Weights of a small GPT-style language model, trained from scratch on English Wikipedia.
Size: width 320, 5 heads of 64, MLP 832 SwiGLU.
Architecture: RMSNorm before each block, rotary positions, no biases in attention or MLP, tied embeddings, attention and MLP in parallel.
Training: a variant of Adam for these matrices, 609M tokens.
Each number is 128 + 24 x the weight over its row's rms, rounded and kept within 0 to 255. Layers, rows and columns count from 0. Numbers have three digits each. The size before them is the row's rms in percent of the matrix's.

# layer 3 attention query, 320x320, rms 0.0318, rows 173-207, columns 0-79
057:126119147105122141132128132143179180101136124140148131095145141130138169119152074149123152156142149143150169132105107109134128128108137122098101147166110101100123129158107120135138083052159119103133132112106140166151159148112111142151169125
076:110145062074122128132123118179123129137107163193094152129132119159145123124192117122102117135124122130130113147133140109131106122102149157129141107125110127137138094114148131119123147149141127136157123124087176139103098128132153112117082176
084:152143148149137127099137093131123152138135123150097125130084154132141088098096165140139140114133131149125113096118119166101095171118082146131137119158146123115114083150127084103142110141151138118064161098107105168132125117146184174118157138
080:167105136144085156066150103154139118167094154114123103115110111123092139145082129135146139073159166159140123148143156145196152131138163119117147108103081131121119138139162097161127107090103146165119124147131155170152137134127125111115113102
080:178108116154092099148143119085125168162164138093129159097093166142088155143145081077173091125136111124101128167172077142103139121131116140098102147127164123138144134152105122132127144101109076167145162159116126118104162130141109124076102128
074:140150133137158164088133101101099125100141119137130115106052189107106118122121155132127145131091149130112122122165103122120130079158101125108122115107147135125125128123131111114163165125117106098075098127152091138139171112145115138137114142
078:095136114149132090072089133111157129148101115117090183158090169139168158100175132145154180108115118111141090121133150154144054128145142158140154110113108132131111117110114161105086186141143176111119142144148144079121125159110122139131170151
070:109156133144126106140123134120128108117099140116102170145168137145060107134117101127152124128119110121136115133146114132156132135153115135121104117142128105113100111108101109171086109113145150099137161125157156181154122125165147145096133136
078:111126111116147117112130125162145152171131132132126082141134145158102129095138117165116123165130112102094141124151104128149077135136096136151102122138143120118178131137166127106086097100089120120102143138179121143099104140123139155157143101
072:139073140095104100132124136087140139132165152145162182144125111157128168144098114132095163140119136095125085115122152129164143136144128140160128112144139159154156096144090122132113127115139142096138105131159137094130054138128127094100107102
074:079084103111196069113117096108137109150137108085125157124128111106149112082160132104101106129121120112147115130116132151144148097188145119176126170114126142120155124126133123105156135145107121128130129155135143096107151117107110150125115141
073:109129126157130130128182107140149124152131129154113115143155142111066163090156106116142133142102147135133087105122114091136149074164159136132146121147128126140129087116096118110097103099140126142156135119126171123107106137168146113135172109
073:137109154104075151171151118115166114136145149105116134130124131109157142145105144144186124150113134115085113139171173105113142173153146073159157124130085118083135156114187102123093125116153129118169120090115135127111123169110131120081104136
080:172149150096109129188128131148123106104111146123121116114120121136115143136114101163111152207128166077117190135137130122157135151148086086107121154129152145136166124117119102141125138144078127142123146101159118149112114130121143175155126154
076:150108138143082114084170119166140103141109133154117132137111108159134179152223142180147066160101123090129158143103094086122114130129135148106148132127148112164112139201136105124102117129166123158136124146143149104122100142088106103120164092
072:149095136147154133147124123151128135166136137103085148129148170122159112131143151127127146101152135130180140096122140180203135132127114108093092091102135155173156134105159095129104154124092120128099140112120138116113163088156144119092133123
079:151161095155137114106104107089129129137137122170118088078150147134149124098133129157135107143121120110098117110132112147109111131088177074155145112175129141130146127183123120128126135108131108140137117112102159122080154132107133114146191153
075:139131125197119121133128136094150110142144115077112148140142142143150190113126126117068127184103114117135114165129078111106107099148116127075110102116115128107143163109133164090135120122117126164114148166083172102125152181129141183124115165
083:147129139133196165066120161177127115138121151124115107145099105134092154133095153142123144115131137160125146091121143108166147078139132104146169117130126137109137135051151096125124127107179133148135111112128139169164105139156124171149127103
123:123148088133142134136119113124128111171127135141105139153095142124093119108110168117136145048122166163129153117090164117103119136142160098080139127145100171141118103113142128111154180141131140105127116128141149186123100134121121149118111126
110:135132163154138118104121134111154131078125104142140099084160135142147127134130109142109110176134118083136080131155086125139156106115085161131108125107150076122119129154101148148097082119114090178122143130079123117127127115125107112152112106
105:124139160152113127118134135142124115090133126106119121125161129157121145181143094139105088169155128097139083127133108152145164121124111142129082120115165073112100118151097113142108110106093106141137090117124095114113105134119126110128130125
097:107149086145099116144141123132146111158142148177181130113093115136149116100108149114148161126150167116142149112082153136153103153140138110054135171125144118156115132124160097150125095113126145083134109117152154145102167121124128129151118105
080:107119175104114150138116094130143146147090129123116143138117145140089146099101130131120119087090161167111120161148177120127144117105100142103130097059124167107144118080120151138114181106123141138165134155102106134099121141135139116150081117
093:164127134127079125143125122144111105131145164082139161168139132119138131153142095085122132149101106153118156127151114149116124126125120094154121119103134127093170169106106133109091132170124124113119103118104127102139134097142157102162079099
094:104106145143133132141119071110150121140148135129139162133131179162140121143095109096121176130141158130159116142113138133124124116119136139133101099081131105082117154108099110170102170128121162155172118099098120109069147111122133077120098138
094:157139153148116134176139137128137123165112117153143078170123150144083150110139134141170165090127154094133133149142115128135161159138133144099138107156139122104109124148130112120146120123123118137120083150105120157192125128127153153182121128
100:150145110117127131134161151153132143151151109116107086153084131102119134102148158114151134088161093126115130087122092137114105171196156096107153142183132127153144120142159152110154163175138129097113114144116164169151110139102142159142153108
107:150128108138121096115185124101091111163124098115118132143168086115112160110094123151125084084106118109102123149091107183102095164144178143143171134127125149146152112121180128139126092113136117142095099147128122132141081137095124164076125126
109:129152126168139160070083137138131103108119111153103133134116120125123143060112084122112108141123128087146139124094125126168163121134104147087129146089164101108109131163139097141114120103130125150137135144117113070159122123095143081094121146
102:097116108118120122104098128117155115102083164109114105112111098122108141172129137097125154107129110153134157143166183088122145097135113115110095130146125143134117165107118112112131108130097099172116136135125134185120080104153102105168124137
131:117110144119125114106085093149147124119115182137161170135139109123112114165117101128106137134180140112173120157145146108158157119133106138130075134122158089075151183139105122135124098126139123114162126126141119103154152101177087101177133161
119:165099149127120090122148107120079128126129125134131121135129167095172133066107130129138100148084122148112106145114113132083099130088130125107145097080153140140085095106065129122109127183148154135124112096153166112152158134119123186143135105
110:113121159104172103085135133140126095108134098119136128116121102074134095135094136134131119101141117135117130131134187098118120132168136161115122123144109131154142163122110134130098167137127116116106138116151160138121108147136124133099115125
103:163101090129160111098186167118125153148146131129155136128112097128141168143133086180124162086130135115124143101116106115131126085105157157135140141106092117115133145131140133120102102105115127116123115149176137121117138150124090135102146095